config.yaml
positions: "rope"
parallel_block: false
init_std_qkv: 0.0714
optimizer: "soap_variant"
beta2: 0.95
batch_tokens: [32768, 65536, 98304]
Each number is 50 + 15 x the weight over its row's rms, rounded and kept within 0 to 99. Layers, rows and columns count from 0. The size before them is the row's rms in percent of the matrix's.

# layer 3 MLP down (transposed), 256x96, rms 0.14, rows 201-225, columns 0-95
118:62 68 42 57 57 53 76 44 71 45 65 36 56 52 65 64 52 58 76 51 57 54 16 45 61 73 41 46 61 57 34 45 62 09 46 53 81 21 34 62 37 50 31 50 65 51 62 55 36 31 41 73 78 59 56 31 76 39 62 47 52 69 53 22 46 50 59 62 65 46 58 57 22 64 68 59 39 81 46 48 32 26 49 35 39 62 40 75 56 47 44 32 56 29 39 55
096:79 73 49 24 75 38 55 69 38 50 37 48 46 71 68 62 68 23 57 53 69 50 53 57 52 48 40 57 55 66 60 55 24 43 75 45 42 53 34 47 60 54 43 60 31 23 33 55 58 11 60 36 38 40 36 40 52 40 22 52 55 41 60 36 59 66 12 49 71 55 29 66 76 51 50 65 38 49 59 33 37 79 59 42 40 24 54 38 64 53 66 50 33 65 49 70
092:46 32 73 54 73 46 65 83 62 55 28 65 49 51 51 35 18 47 42 50 37 58 55 30 58 51 63 71 45 50 67 64 37 44 73 52 82 46 36 61 60 68 69 78 52 22 48 36 45 37 40 42 46 79 70 51 62 59 49 48 30 41 69 75 72 56 71 86 37 49 49 46 49 43 62 36 35 44 24 65 66 53 55 59 36 40 50 61 39 70 65 51 46 62 60 20
080:54 36 54 32 64 68 42 70 51 65 32 71 62 51 64 45 32 55 61 36 51 57 48 42 46 66 62 55 35 55 56 46 60 33 35 44 43 47 56 74 45 54 51 18 41 51 58 38 57 67 67 74 59 56 30 18 72 63 53 26 51 73 23 60 38 47 33 42 55 51 26 77 68 56 29 50 73 53 46 38 42 08 78 38 56 54 54 67 26 75 67 34 53 66 53 24
104:67 40 69 54 39 43 55 47 62 52 39 57 74 58 60 20 42 51 32 55 54 36 65 49 37 38 52 38 46 65 27 47 42 46 44 29 33 78 69 65 64 42 40 56 40 63 46 36 76 20 78 50 38 45 41 57 26 37 35 50 75 38 32 33 72 58 45 75 68 52 68 60 71 55 60 34 28 27 35 53 90 63 35 68 23 46 53 46 55 45 75 53 34 56 29 54
099:39 70 73 29 53 77 39 41 36 69 40 72 67 54 34 38 47 46 37 79 64 36 44 14 50 64 54 67 44 40 77 42 43 40 55 27 25 36 53 50 24 39 62 43 14 64 53 50 44 46 59 50 21 52 49 12 21 64 64 38 60 40 65 65 55 24 56 48 44 73 59 56 48 57 50 41 47 45 67 46 34 63 49 46 49 63 55 31 70 70 56 62 49 77 43 45
103:43 43 12 24 85 47 64 34 56 59 35 42 50 57 49 62 44 38 45 41 58 37 48 34 52 61 36 35 59 72 43 62 43 42 35 42 45 57 30 71 50 46 34 25 72 53 60 59 51 69 85 47 72 47 58 54 62 50 45 59 92 44 40 34 36 72 91 79 56 47 66 63 56 39 68 70 28 63 62 28 49 74 59 54 38 47 62 60 55 37 56 45 50 37 55 37
102:50 47 64 38 31 79 55 44 49 64 42 84 39 48 46 33 16 64 57 59 40 52 66 38 39 66 56 54 57 70 57 86 48 40 71 17 46 69 53 45 47 61 76 18 57 32 40 48 44 57 50 75 51 48 41 11 66 74 27 48 51 49 55 58 65 51 19 60 50 45 40 42 58 69 45 29 48 37 42 24 70 46 57 53 42 58 63 34 74 61 48 40 36 48 24 48
076:60 59 25 53 41 52 55 55 47 60 50 51 38 56 51 41 51 47 68 55 60 34 44 23 48 51 26 47 65 68 83 73 69 41 55 76 60 37 43 36 51 68 51 54 49 27 37 44 46 63 51 49 41 57 59 30 87 63 63 63 46 60 82 32 63 28 46 71 27 35 26 49 72 30 55 54 22 84 37 41 50 69 63 55 41 36 31 53 38 32 58 57 30 35 78 28
105:49 60 47 39 43 64 41 38 37 47 74 49 53 65 73 43 59 48 34 32 54 73 27 59 45 59 56 47 70 52 43 38 57 77 87 50 65 53 32 55 41 59 56 70 45 31 47 43 59 18 36 50 40 75 54 30 13 39 60 36 68 65 31 72 37 57 55 43 48 58 46 51 14 52 76 57 49 62 74 45 38 20 48 57 46 72 50 53 32 39 73 45 64 69 77 67
104:42 84 54 70 19 67 52 22 33 41 43 51 33 34 26 68 62 33 44 78 60 44 46 41 68 38 43 50 46 57 24 46 82 58 53 54 59 40 53 39 49 51 60 63 15 57 68 63 80 62 72 63 00 65 37 49 50 61 46 56 52 51 60 72 49 49 46 54 50 49 23 68 50 63 44 61 58 71 54 41 53 69 31 52 59 39 66 33 70 49 45 44 51 45 55 32
082:63 45 40 67 53 26 64 53 83 59 49 59 33 34 81 59 89 57 54 35 15 41 50 44 56 55 49 58 57 30 48 53 45 61 23 43 61 68 59 57 31 44 46 38 34 47 49 54 54 54 49 48 34 39 44 27 27 38 71 53 65 46 36 45 30 25 61 75 40 41 69 60 30 54 52 40 34 20 45 59 44 63 54 15 39 90 39 29 46 67 45 59 65 64 54 54
103:36 51 67 54 45 41 39 62 60 46 38 58 08 75 38 31 56 14 37 44 47 71 40 26 24 62 60 45 51 47 27 51 70 64 55 45 36 83 34 36 77 54 73 59 68 40 32 68 56 61 62 70 66 40 40 53 47 60 25 32 66 47 66 49 51 61 50 48 37 52 52 56 36 64 45 57 48 39 43 51 44 42 84 33 64 50 47 65 69 51 48 38 45 22 61 13
106:52 64 44 55 46 52 45 53 52 61 24 57 36 61 59 40 75 25 59 61 46 60 45 62 43 48 37 22 69 30 43 49 45 24 32 44 64 36 57 70 71 78 52 89 34 53 51 43 56 34 72 22 51 51 65 73 50 67 44 41 59 62 27 42 59 52 45 31 67 59 52 52 31 55 45 92 21 27 62 63 54 52 47 52 58 54 18 73 73 49 53 37 65 26 50 53
080:37 36 26 57 51 39 46 52 51 74 56 37 44 25 79 56 28 84 38 47 21 40 42 56 30 34 63 71 33 57 63 81 78 58 67 52 42 81 58 70 53 34 32 48 86 57 37 38 50 56 69 50 50 33 71 61 62 58 46 70 32 59 25 69 36 49 52 49 53 52 43 53 39 27 41 51 44 37 13 49 74 56 58 53 43 63 50 59 46 37 42 63 57 50 30 40
107:64 51 86 44 27 58 41 99 42 58 57 36 49 47 22 33 14 39 44 37 43 56 50 49 62 49 27 39 56 57 75 70 65 49 44 32 68 61 53 47 55 71 55 48 72 41 49 65 45 70 45 41 53 71 64 49 68 50 42 32 31 49 55 52 73 72 39 35 25 49 57 35 45 35 57 23 33 65 42 45 51 61 52 53 58 82 41 41 63 55 51 75 33 43 29 46
096:57 66 41 46 40 84 33 32 64 32 42 36 43 87 66 32 40 62 66 59 56 62 65 75 39 37 39 50 62 46 34 45 55 48 50 47 65 18 64 51 51 72 64 46 44 41 39 59 36 40 36 66 34 48 43 58 63 39 53 28 48 60 70 32 24 41 48 51 31 49 46 66 21 60 40 80 33 50 35 57 45 11 53 67 68 40 58 59 63 35 52 15 53 23 49 42
086:71 97 29 86 39 43 44 60 56 40 74 46 48 58 51 46 64 48 42 61 45 38 53 43 64 30 37 25 81 67 51 41 28 57 65 66 44 42 32 47 43 64 24 07 27 45 34 77 46 36 53 48 52 56 62 47 62 54 70 26 45 55 61 48 59 61 55 56 51 59 50 54 60 55 50 60 63 60 57 41 26 38 34 59 24 44 63 26 38 64 41 83 47 51 37 53
088:67 35 34 56 46 48 18 58 62 46 81 54 42 46 83 59 29 51 51 32 61 53 48 79 45 27 36 76 42 45 58 59 55 27 44 50 50 77 48 67 68 42 48 57 73 66 14 44 52 34 63 56 48 57 72 43 56 40 65 41 21 81 27 47 41 44 35 48 61 59 52 52 24 43 62 37 56 48 35 39 69 43 72 39 46 59 71 78 57 47 32 55 62 37 34 28
109:49 33 64 54 73 51 75 67 40 40 47 40 65 44 44 41 37 61 36 72 38 59 60 26 50 44 74 48 61 61 62 67 33 52 39 37 30 51 61 58 71 44 29 42 46 24 28 30 54 48 50 42 60 26 52 56 36 80 55 64 67 49 54 83 55 37 52 62 64 82 51 44 50 41 70 42 40 73 12 35 80 34 50 64 39 39 33 77 46 67 35 51 43 28 30 54
100:53 50 63 65 67 57 99 63 53 46 51 55 42 43 15 48 66 66 44 64 23 26 53 39 48 59 45 38 48 78 71 56 51 47 34 75 55 55 44 70 40 58 38 12 41 34 42 61 67 46 66 35 52 56 47 65 52 55 62 28 44 25 70 62 60 39 79 51 45 74 60 63 68 65 62 44 60 61 36 47 36 59 67 75 66 46 74 44 66 60 65 47 52 71 63 39
099:54 52 74 64 50 49 70 47 65 67 12 68 60 49 55 57 70 34 24 65 57 81 47 33 52 34 59 31 69 50 47 35 39 56 57 61 42 67 63 84 31 48 47 46 28 61 48 47 70 73 62 67 46 67 28 62 45 44 48 39 82 43 42 53 59 16 52 41 28 35 52 61 47 49 41 49 39 11 60 55 58 67 45 31 48 38 47 60 60 58 69 46 63 74 50 79
088:55 73 58 33 53 39 53 67 56 60 34 55 41 58 36 25 51 66 39 49 23 56 71 54 39 48 39 26 60 57 29 63 41 62 47 60 28 61 42 86 56 17 41 62 73 68 31 48 30 60 36 76 51 37 61 84 29 61 48 37 84 53 51 79 63 51 62 75 39 36 45 61 45 62 34 62 50 47 43 80 47 58 32 56 43 51 68 15 57 60 48 47 39 58 44 42
103:52 57 51 54 21 91 39 54 37 59 71 54 57 54 47 41 54 52 82 23 63 76 22 63 56 48 56 46 75 33 54 57 44 47 52 54 50 62 36 92 50 60 51 42 47 60 44 52 47 39 57 68 59 45 65 63 52 48 52 37 52 69 38 69 74 78 47 46 39 27 51 47 39 34 59 43 42 40 57 29 64 55 77 48 27 36 62 35 42 28 11 42 65 85 46 53
093:69 21 67 26 39 72 48 55 37 48 30 72 41 53 69 33 37 53 72 50 70 37 76 40 51 39 63 53 35 59 71 67 55 48 28 55 39 59 68 34 62 51 37 65 25 33 87 35 34 66 65 55 66 40 57 59 41 45 44 55 16 42 53 45 51 51 43 58 66 58 38 52 52 49 35 82 56 67 49 49 76 42 59 35 41 28 69 49 33 31 23 81 60 44 40 59
# layer 3 MLP gate, 256x96, rms 0.145, rows 202-225, columns 0-95
107:61 91 62 42 48 43 32 72 63 37 93 63 42 30 33 51 50 54 49 21 61 61 50 21 11 46 66 63 44 38 52 52 39 44 59 72 79 30 62 47 48 43 45 35 38 49 78 31 56 63 48 52 56 37 83 42 53 38 40 50 50 49 38 48 67 27 38 34 63 35 51 55 42 41 48 32 61 70 59 72 43 61 43 46 67 70 50 62 63 54 56 50 41 33 71 70
097:43 51 41 53 80 59 37 29 52 55 22 54 36 51 59 56 44 55 25 55 50 54 45 46 71 52 66 76 66 26 50 44 46 10 46 52 85 35 50 69 41 48 35 43 50 49 29 57 46 46 59 34 67 40 18 37 62 51 11 55 32 61 36 93 75 43 39 53 49 58 64 57 54 41 64 62 36 45 35 40 55 36 21 65 30 52 72 37 41 34 45 71 43 48 41 46
095:75 60 36 47 46 41 52 59 57 57 58 51 55 54 41 42 64 30 80 52 68 71 55 36 58 75 62 66 51 53 59 81 57 55 52 50 65 55 76 41 45 70 39 47 62 59 74 63 53 17 62 54 40 31 62 37 36 23 31 58 63 43 23 71 71 67 47 62 33 38 62 23 57 49 75 47 63 48 90 60 39 41 38 85 52 50 67 60 66 38 59 61 40 32 35 62
109:74 59 45 69 35 75 68 53 53 32 33 50 58 30 33 55 31 56 52 49 32 67 57 49 27 75 49 66 61 34 42 74 43 51 55 60 40 64 49 46 41 38 52 54 31 51 34 17 18 24 57 41 62 61 51 65 63 57 39 54 78 30 78 70 27 51 48 17 57 70 78 43 43 46 36 62 50 38 66 68 42 29 23 55 21 54 56 44 57 50 49 55 50 67 71 48
098:38 62 43 48 43 59 37 62 55 71 46 23 69 34 25 23 48 35 45 72 37 75 67 60 45 73 38 69 54 64 05 60 31 67 61 73 47 68 54 48 59 50 31 66 69 42 58 38 48 39 45 72 84 45 45 64 21 64 70 60 60 67 65 50 39 55 49 30 36 44 69 43 55 63 46 58 56 52 57 55 57 45 36 63 19 50 33 56 42 29 77 60 59 42 68 51
095:42 41 68 50 26 78 59 35 54 79 54 73 37 37 38 55 47 36 34 25 64 54 70 33 44 44 53 60 50 66 53 40 62 45 31 61 49 38 40 49 71 36 30 13 54 25 31 59 61 69 77 58 38 67 49 42 44 11 56 66 81 46 75 54 44 58 79 50 73 43 21 39 39 47 28 54 52 49 62 67 72 44 55 28 35 40 44 53 42 46 53 63 44 53 40 53
108:70 41 57 25 49 66 55 64 56 60 44 60 62 36 48 70 30 44 54 54 67 45 40 62 49 62 74 68 35 58 53 66 41 46 66 56 60 48 64 56 35 17 32 57 27 64 50 44 72 53 29 43 27 42 25 52 63 47 44 26 28 10 58 44 44 50 59 34 39 64 72 29 31 56 61 86 39 58 60 73 57 57 33 57 40 40 54 47 56 69 94 39 24 55 55 53
093:44 67 31 49 64 57 53 70 43 83 61 61 55 54 38 45 47 34 25 67 41 59 30 50 45 35 25 18 64 40 63 23 46 52 31 60 58 61 41 73 70 68 55 64 44 31 41 43 47 52 48 52 48 38 46 39 53 16 78 64 48 57 58 36 39 76 38 49 52 24 35 41 82 47 53 57 36 49 31 37 58 60 83 36 68 46 64 39 62 38 67 51 47 19 69 73
109:64 51 62 64 48 53 40 42 41 34 40 36 38 37 54 56 56 73 47 74 43 76 31 76 52 71 41 29 32 40 53 40 36 57 54 65 49 21 39 69 23 48 38 85 69 44 13 47 28 37 74 53 42 52 39 53 77 45 60 35 48 42 58 31 66 47 68 67 72 63 66 54 45 74 67 60 47 45 22 38 76 68 32 66 36 51 46 47 62 47 54 23 43 65 46 46
100:40 38 40 67 32 42 44 62 29 57 30 46 51 77 61 63 45 57 58 47 43 20 48 56 74 80 72 52 62 57 60 58 33 48 55 58 65 52 65 48 21 35 60 43 32 54 19 56 31 50 67 58 28 69 62 64 64 44 35 59 20 51 68 36 22 50 64 32 70 56 59 38 56 45 44 65 75 21 00 39 56 36 56 51 46 54 53 48 38 53 36 51 32 49 39 42
077:62 68 60 78 51 35 66 65 64 50 70 69 46 61 86 43 54 77 61 32 43 43 46 54 51 35 40 43 68 55 51 61 48 50 39 53 47 57 68 49 50 57 67 41 46 49 52 75 64 29 45 50 65 85 49 29 33 27 76 54 75 23 44 41 46 23 70 78 65 38 52 80 36 46 30 49 43 43 40 65 63 38 77 45 50 75 67 39 65 74 33 56 63 52 49 64
102:60 58 55 45 40 76 49 53 62 54 35 58 60 22 37 48 61 46 33 55 52 36 54 51 80 51 58 47 56 35 55 52 55 64 65 59 71 34 29 43 49 52 49 67 67 77 49 26 49 52 45 48 67 29 22 72 44 54 34 27 31 66 60 65 21 45 52 75 23 25 65 61 47 52 31 47 47 40 44 59 46 12 31 58 19 43 39 53 54 30 73 53 50 27 51 89
104:50 57 45 52 60 94 54 50 44 61 49 43 37 31 21 56 44 50 64 51 51 38 71 51 36 72 52 57 55 39 35 72 81 55 42 75 73 47 30 47 42 51 34 18 43 55 63 36 43 38 71 64 25 25 52 43 50 59 21 60 50 66 54 56 66 70 48 52 37 03 58 58 70 49 18 50 51 68 66 62 49 58 26 40 42 53 27 54 53 46 46 47 55 34 50 76
089:39 51 45 17 47 60 67 56 44 63 46 76 43 76 42 42 41 56 43 54 40 46 50 67 49 35 17 41 47 50 35 15 53 74 54 46 57 55 11 70 44 29 42 51 45 22 42 57 36 74 24 42 55 57 66 67 56 21 53 66 55 47 49 00 61 52 56 69 38 40 52 55 58 48 34 43 61 50 75 43 56 56 50 62 45 55 56 22 46 48 51 46 35 39 81 68
110:37 53 62 27 29 54 56 55 45 77 58 37 63 49 71 66 41 54 46 58 46 61 63 54 50 32 48 72 52 65 55 35 49 47 53 37 52 43 35 51 72 59 24 46 74 03 40 61 47 40 58 50 68 53 66 90 76 46 37 47 64 50 43 71 56 27 99 42 63 64 49 43 69 57 49 53 86 52 67 41 32 64 63 66 68 66 51 58 45 62 52 45 37 58 31 43
097:66 66 23 50 32 66 51 55 65 39 61 66 46 87 39 78 44 38 40 51 72 64 55 57 33 42 56 64 65 52 50 54 43 55 56 49 52 43 46 67 49 47 84 53 85 74 59 63 44 21 31 66 57 55 54 71 64 34 65 56 41 38 61 23 29 34 25 85 49 32 38 52 53 35 64 56 56 51 88 41 54 25 56 69 35 25 44 48 51 48 50 58 39 42 39 48
093:57 30 57 52 56 49 32 74 38 61 78 15 55 46 44 36 71 43 53 55 40 56 34 46 45 78 46 54 40 39 61 67 33 45 62 45 57 38 34 43 70 05 58 36 13 40 49 45 28 65 69 43 38 73 40 70 83 45 64 47 37 31 17 52 32 46 43 36 45 51 45 40 59 52 34 62 36 40 57 63 73 59 46 32 47 33 68 71 58 72 44 45 42 57 37 43
090:34 61 31 25 52 77 73 43 53 75 31 44 48 77 44 50 49 54 42 62 46 47 45 50 55 40 64 39 56 62 25 63 35 55 52 65 36 45 76 68 55 53 61 60 40 98 48 33 72 47 56 50 61 43 56 43 23 49 60 87 47 28 77 45 57 65 39 66 42 38 41 59 28 42 55 59 40 38 27 45 48 38 35 69 56 57 18 43 37 40 50 41 49 50 80 79
111:46 78 48 44 51 53 37 41 64 33 51 56 27 51 48 41 28 60 52 58 61 54 32 48 40 63 59 89 75 59 47 42 76 67 62 52 55 28 44 62 55 61 21 52 55 48 79 61 55 56 30 56 56 66 45 44 58 45 51 38 38 30 59 58 51 89 42 41 77 00 52 39 49 31 30 35 25 56 62 69 67 37 67 70 47 42 38 58 29 48 56 57 61 71 39 47
099:41 40 61 32 60 48 43 31 56 55 31 19 37 56 42 41 52 45 51 47 43 18 63 40 40 42 62 55 67 43 50 51 51 36 57 57 75 32 52 58 27 58 36 40 41 41 43 46 51 40 84 41 25 46 36 33 89 61 16 23 19 57 54 69 74 62 45 58 48 35 59 49 39 34 48 43 76 71 24 57 51 36 63 55 52 54 46 50 50 30 64 76 83 62 34 30
091:57 40 43 38 59 45 32 84 79 59 54 73 36 37 42 64 61 61 32 81 40 42 63 60 51 61 34 66 24 72 51 51 39 37 58 50 46 53 45 47 45 64 47 42 66 46 59 59 36 55 22 21 31 58 33 86 48 62 68 40 51 39 46 52 63 63 14 42 42 60 62 56 44 46 67 62 43 80 31 51 53 35 21 51 64 72 49 45 58 50 51 11 39 37 25 51
089:64 60 38 71 59 55 38 37 38 94 29 48 51 35 41 59 33 52 92 35 32 52 76 53 46 54 54 17 63 35 37 46 55 68 49 79 48 72 51 75 46 53 64 51 51 20 52 53 52 48 44 29 56 39 49 49 37 37 63 52 79 44 51 55 43 80 47 40 61 35 53 72 50 47 60 45 26 57 71 51 45 44 61 36 42 47 20 68 18 54 55 43 74 59 65 53
104:49 22 22 33 45 76 40 45 58 59 63 43 66 49 57 36 55 60 58 49 24 42 74 64 32 27 42 49 43 77 38 53 44 23 53 67 82 24 30 31 38 35 48 32 31 53 55 72 48 56 23 69 45 54 57 49 59 80 42 55 64 45 39 38 44 63 76 28 43 52 44 19 43 64 75 53 56 48 59 85 66 40 44 55 54 65 35 49 56 44 28 62 66 45 39 41
099:44 30 34 56 59 62 52 69 45 37 48 56 64 58 60 56 57 46 63 45 19 63 33 33 42 54 66 49 81 55 31 63 55 53 45 41 55 51 76 64 99 29 38 60 73 53 42 68 42 56 52 64 45 59 56 65 53 59 42 76 35 49 58 63 64 63 52 46 36 42 69 41 69 35 62 31 70 49 47 34 81 27 63 78 41 62 49 47 56 44 16 38 66 75 19 40
# layer 3 MLP up, 256x96, rms 0.145, rows 202-225, columns 0-95
103:57 52 84 59 55 66 57 53 74 30 63 28 54 47 22 44 58 48 46 40 47 43 63 56 40 35 49 49 26 29 36 33 78 36 05 53 67 35 39 46 54 52 52 61 43 56 42 08 33 62 30 31 43 23 55 53 47 53 65 26 38 34 47 57 33 37 72 52 39 46 49 61 39 28 25 35 79 60 48 51 40 45 53 34 43 73 44 73 66 46 25 47 45 49 54 46
102:60 41 36 38 29 80 70 46 42 37 55 45 64 38 85 31 81 66 43 54 38 54 61 53 46 52 55 57 59 41 50 43 50 45 48 51 35 66 59 55 55 78 56 50 52 32 41 64 53 50 18 70 62 26 08 91 56 55 44 43 45 48 51 54 41 42 62 43 32 56 50 27 18 30 54 62 52 54 52 48 65 41 22 35 30 50 35 26 42 32 48 16 61 36 43 42
100:51 55 36 68 39 46 83 37 61 29 60 51 44 46 43 56 60 58 52 59 52 58 48 37 79 64 74 49 48 33 35 62 45 49 78 26 43 74 42 12 65 53 60 58 48 48 39 48 36 28 48 71 46 17 58 69 42 54 37 67 38 30 58 37 17 79 80 52 35 49 52 33 19 57 63 68 47 72 49 77 52 39 45 35 59 31 36 53 56 55 25 56 62 46 46 39
101:44 53 51 28 41 38 61 46 29 73 70 41 22 36 46 74 42 68 43 34 48 66 48 33 40 24 63 48 63 57 58 41 62 54 55 72 40 09 65 27 30 63 65 42 51 55 61 44 55 74 53 79 50 66 54 62 66 41 63 60 33 49 69 44 55 33 54 59 35 41 58 44 68 38 34 49 47 39 45 30 49 40 64 03 71 79 68 55 42 48 71 47 79 45 46 55
095:31 40 38 50 38 75 49 52 52 66 38 27 53 50 35 38 23 71 45 29 44 56 49 55 44 45 62 42 63 75 47 56 26 74 21 65 53 51 60 62 33 45 33 80 65 46 52 51 53 52 58 38 50 16 23 50 38 73 61 63 43 43 37 70 55 75 48 14 53 45 60 80 27 52 34 60 34 45 46 39 68 75 38 50 42 29 37 46 55 44 87 70 64 48 43 47
102:73 40 70 42 46 71 34 26 68 29 58 51 62 38 36 52 43 34 60 39 40 62 55 74 63 59 43 75 39 51 38 58 53 60 62 42 80 43 66 14 32 60 24 39 55 53 38 45 49 46 67 39 75 50 63 64 46 52 63 79 38 73 48 57 53 66 39 23 26 43 44 70 24 66 46 74 70 50 33 30 69 42 63 67 32 65 58 41 54 46 63 54 61 79 65 59
101:55 46 68 55 36 57 19 53 45 49 27 40 52 73 61 53 27 28 59 45 59 56 51 46 58 52 71 42 42 48 39 83 59 58 33 10 54 34 44 23 54 53 26 42 60 70 68 34 51 54 48 37 58 57 30 65 52 33 36 51 70 43 45 99 44 29 35 43 38 59 78 64 44 43 39 69 61 26 48 60 61 57 28 55 55 13 55 64 33 58 50 47 34 43 52 48
098:31 42 68 56 33 47 43 45 72 41 49 45 55 47 25 55 28 40 41 47 50 79 58 70 92 53 56 61 52 44 64 61 45 54 44 25 70 65 54 71 58 46 57 64 57 56 60 71 60 60 54 47 34 68 46 39 46 57 42 22 68 47 36 66 40 59 44 36 70 64 56 42 34 86 73 54 39 36 35 65 41 33 63 50 60 36 20 63 54 49 45 29 69 37 04 26
115:38 59 73 32 52 63 42 62 74 75 65 39 69 43 67 98 53 44 59 48 53 43 75 50 45 50 69 51 37 59 30 66 46 34 41 80 46 55 41 70 62 49 52 60 42 42 61 61 64 46 50 39 00 55 55 67 65 58 33 42 56 65 30 39 41 43 55 87 49 46 71 58 40 79 49 70 59 45 65 44 60 62 37 42 34 44 55 53 37 76 48 50 37 71 53 48
105:27 50 50 50 53 15 64 70 37 58 41 46 72 68 52 68 30 35 56 57 67 69 61 32 68 62 55 65 44 58 37 58 02 40 53 57 39 59 63 30 49 51 36 17 60 54 33 75 53 52 69 52 59 20 44 34 41 56 51 45 27 60 56 53 42 59 36 19 70 44 42 37 36 56 52 61 53 42 45 57 75 39 31 17 23 55 35 49 36 55 66 37 55 51 71 37
076:70 47 62 53 59 65 52 53 45 50 45 33 61 78 36 39 64 64 30 82 45 64 88 53 57 35 28 59 43 50 45 73 83 59 79 62 62 63 45 43 53 55 45 46 56 53 46 32 76 47 61 49 74 86 52 60 67 47 37 59 20 63 63 49 81 62 39 28 49 33 45 35 64 41 38 67 38 36 48 49 50 26 47 76 69 38 57 35 59 51 23 45 70 52 50 43
100:74 57 49 64 67 47 53 25 52 63 59 50 48 34 61 56 41 70 55 74 58 32 38 57 46 82 65 49 27 45 56 49 39 35 33 53 52 44 23 40 88 26 23 40 71 65 61 70 43 56 53 53 30 24 39 50 61 48 45 68 23 50 61 49 33 38 42 69 42 28 39 53 49 63 64 29 63 68 60 37 56 61 23 35 67 51 53 54 70 46 68 54 80 53 28 77
107:65 51 55 30 46 40 49 44 56 55 59 55 73 47 59 65 41 60 63 42 26 39 38 22 33 71 56 34 45 36 52 65 42 70 46 36 47 50 44 54 76 43 69 41 70 42 34 59 52 73 69 79 28 73 49 46 71 54 46 33 38 41 36 64 56 42 60 31 40 05 41 60 34 66 56 21 57 28 55 86 41 60 59 49 53 72 45 49 29 88 33 52 37 65 61 54
097:49 86 73 27 62 53 42 73 18 46 91 52 65 69 40 44 57 37 68 51 37 38 57 51 65 81 18 40 72 67 55 29 54 39 30 52 63 30 32 61 55 50 61 47 30 14 26 58 34 66 39 61 57 72 26 46 48 49 47 48 63 45 50 30 53 53 31 59 61 58 58 49 66 43 70 52 42 53 63 44 58 49 33 38 47 67 73 53 34 66 52 39 40 39 58 59
113:35 39 46 34 71 63 42 78 83 44 37 39 63 34 54 58 58 74 41 51 61 39 48 69 30 30 40 49 69 47 46 30 39 68 24 75 44 39 48 76 49 14 41 33 47 61 72 46 18 56 65 51 36 52 62 72 57 57 48 72 44 51 60 60 32 68 75 40 51 56 63 64 53 78 34 62 85 54 21 50 53 52 54 71 67 46 56 46 42 64 60 51 31 55 57 54
089:54 32 44 36 70 64 54 27 40 43 63 52 57 32 55 65 38 63 69 39 39 32 71 22 72 59 80 50 33 44 38 56 62 58 24 60 46 51 34 54 61 79 62 33 19 51 41 60 37 56 41 55 57 38 35 69 51 31 49 44 44 49 52 54 58 68 52 86 56 37 79 36 51 51 21 73 58 53 52 50 78 64 48 36 45 69 92 65 47 63 37 59 36 67 54 35
100:47 61 62 49 43 15 67 50 55 75 50 49 43 57 66 75 45 58 39 68 44 71 55 50 36 65 62 65 76 83 53 56 43 19 51 84 39 42 54 13 74 44 43 43 59 43 79 62 72 58 69 32 44 65 68 39 59 55 68 55 31 47 36 43 55 65 36 37 51 32 63 53 39 46 49 53 63 52 16 37 38 57 36 62 69 71 67 49 23 52 36 67 35 41 58 48
097:52 60 54 34 52 40 56 59 76 68 66 68 41 71 50 82 48 53 44 64 59 58 45 27 36 58 40 30 76 50 41 40 62 36 57 72 30 61 54 29 40 59 54 50 49 44 55 70 71 45 48 33 63 55 66 54 41 69 45 35 32 56 76 64 32 58 79 70 80 53 57 42 54 70 63 11 70 64 35 41 33 80 54 51 48 42 37 21 38 60 38 53 19 51 32 61
115:20 73 52 54 26 26 36 53 66 73 33 37 65 57 46 58 58 74 61 32 31 48 28 42 49 53 65 49 56 50 39 52 78 59 36 44 50 62 59 43 58 79 60 31 49 40 69 55 62 13 41 48 39 59 41 48 69 33 77 62 42 35 59 69 65 65 51 11 58 22 55 41 48 53 38 36 58 35 77 32 43 69 59 44 49 68 86 57 62 47 47 37 56 44 44 67
096:50 26 35 32 58 68 80 57 57 46 56 77 44 41 29 62 73 55 64 56 25 57 40 43 69 47 30 55 64 87 39 65 69 28 22 43 48 51 51 46 21 47 54 43 59 27 73 49 52 43 34 58 50 45 44 41 49 56 67 50 62 41 51 64 52 79 48 38 37 45 33 75 82 75 32 78 55 46 48 40 61 58 47 63 55 36 52 42 19 59 48 20 42 36 64 65
104:38 37 57 44 31 37 39 24 44 47 13 62 37 70 53 80 60 74 52 70 37 45 39 53 50 72 58 59 56 42 58 38 53 68 49 59 50 43 39 39 39 63 54 41 43 33 21 62 46 38 37 47 26 74 11 44 43 51 84 55 51 63 15 58 54 49 50 70 53 59 61 82 53 53 57 67 26 38 22 57 48 51 65 38 38 29 72 46 55 52 21 48 31 40 58 49
094:59 08 64 55 30 59 33 45 59 50 54 42 62 44 56 86 61 28 53 49 54 40 35 48 75 57 43 56 48 63 69 36 58 56 48 44 58 51 46 25 53 44 46 23 62 42 54 52 71 50 43 35 44 65 50 58 40 42 79 42 29 33 63 42 08 56 51 55 82 85 36 44 41 39 69 64 62 41 59 47 62 45 63 34 55 64 51 53 53 30 30 16 82 47 67 45
099:60 53 44 47 27 44 75 44 30 46 63 40 41 38 31 47 40 46 44 65 33 68 55 26 48 59 46 19 53 62 52 49 16 42 66 31 36 34 53 46 37 65 36 50 40 23 55 31 72 07 54 57 38 61 67 22 47 39 42 70 35 42 28 66 52 74 51 60 29 57 47 61 66 54 38 18 59 48 54 34 47 50 50 34 79 55 38 44 27 63 48 51 70 78 43 68
098:30 87 62 66 66 27 73 43 56 56 39 48 51 71 54 60 39 28 58 37 36 46 59 77 63 71 28 57 27 58 52 50 59 33 75 05 52 74 49 51 46 55 51 53 59 54 37 54 53 71 29 50 42 52 50 41 51 22 31 75 62 55 46 74 47 50 59 74 64 66 73 48 52 66 42 55 62 37 50 57 48 63 56 49 68 63 85 53 72 58 34 46 47 42 51 83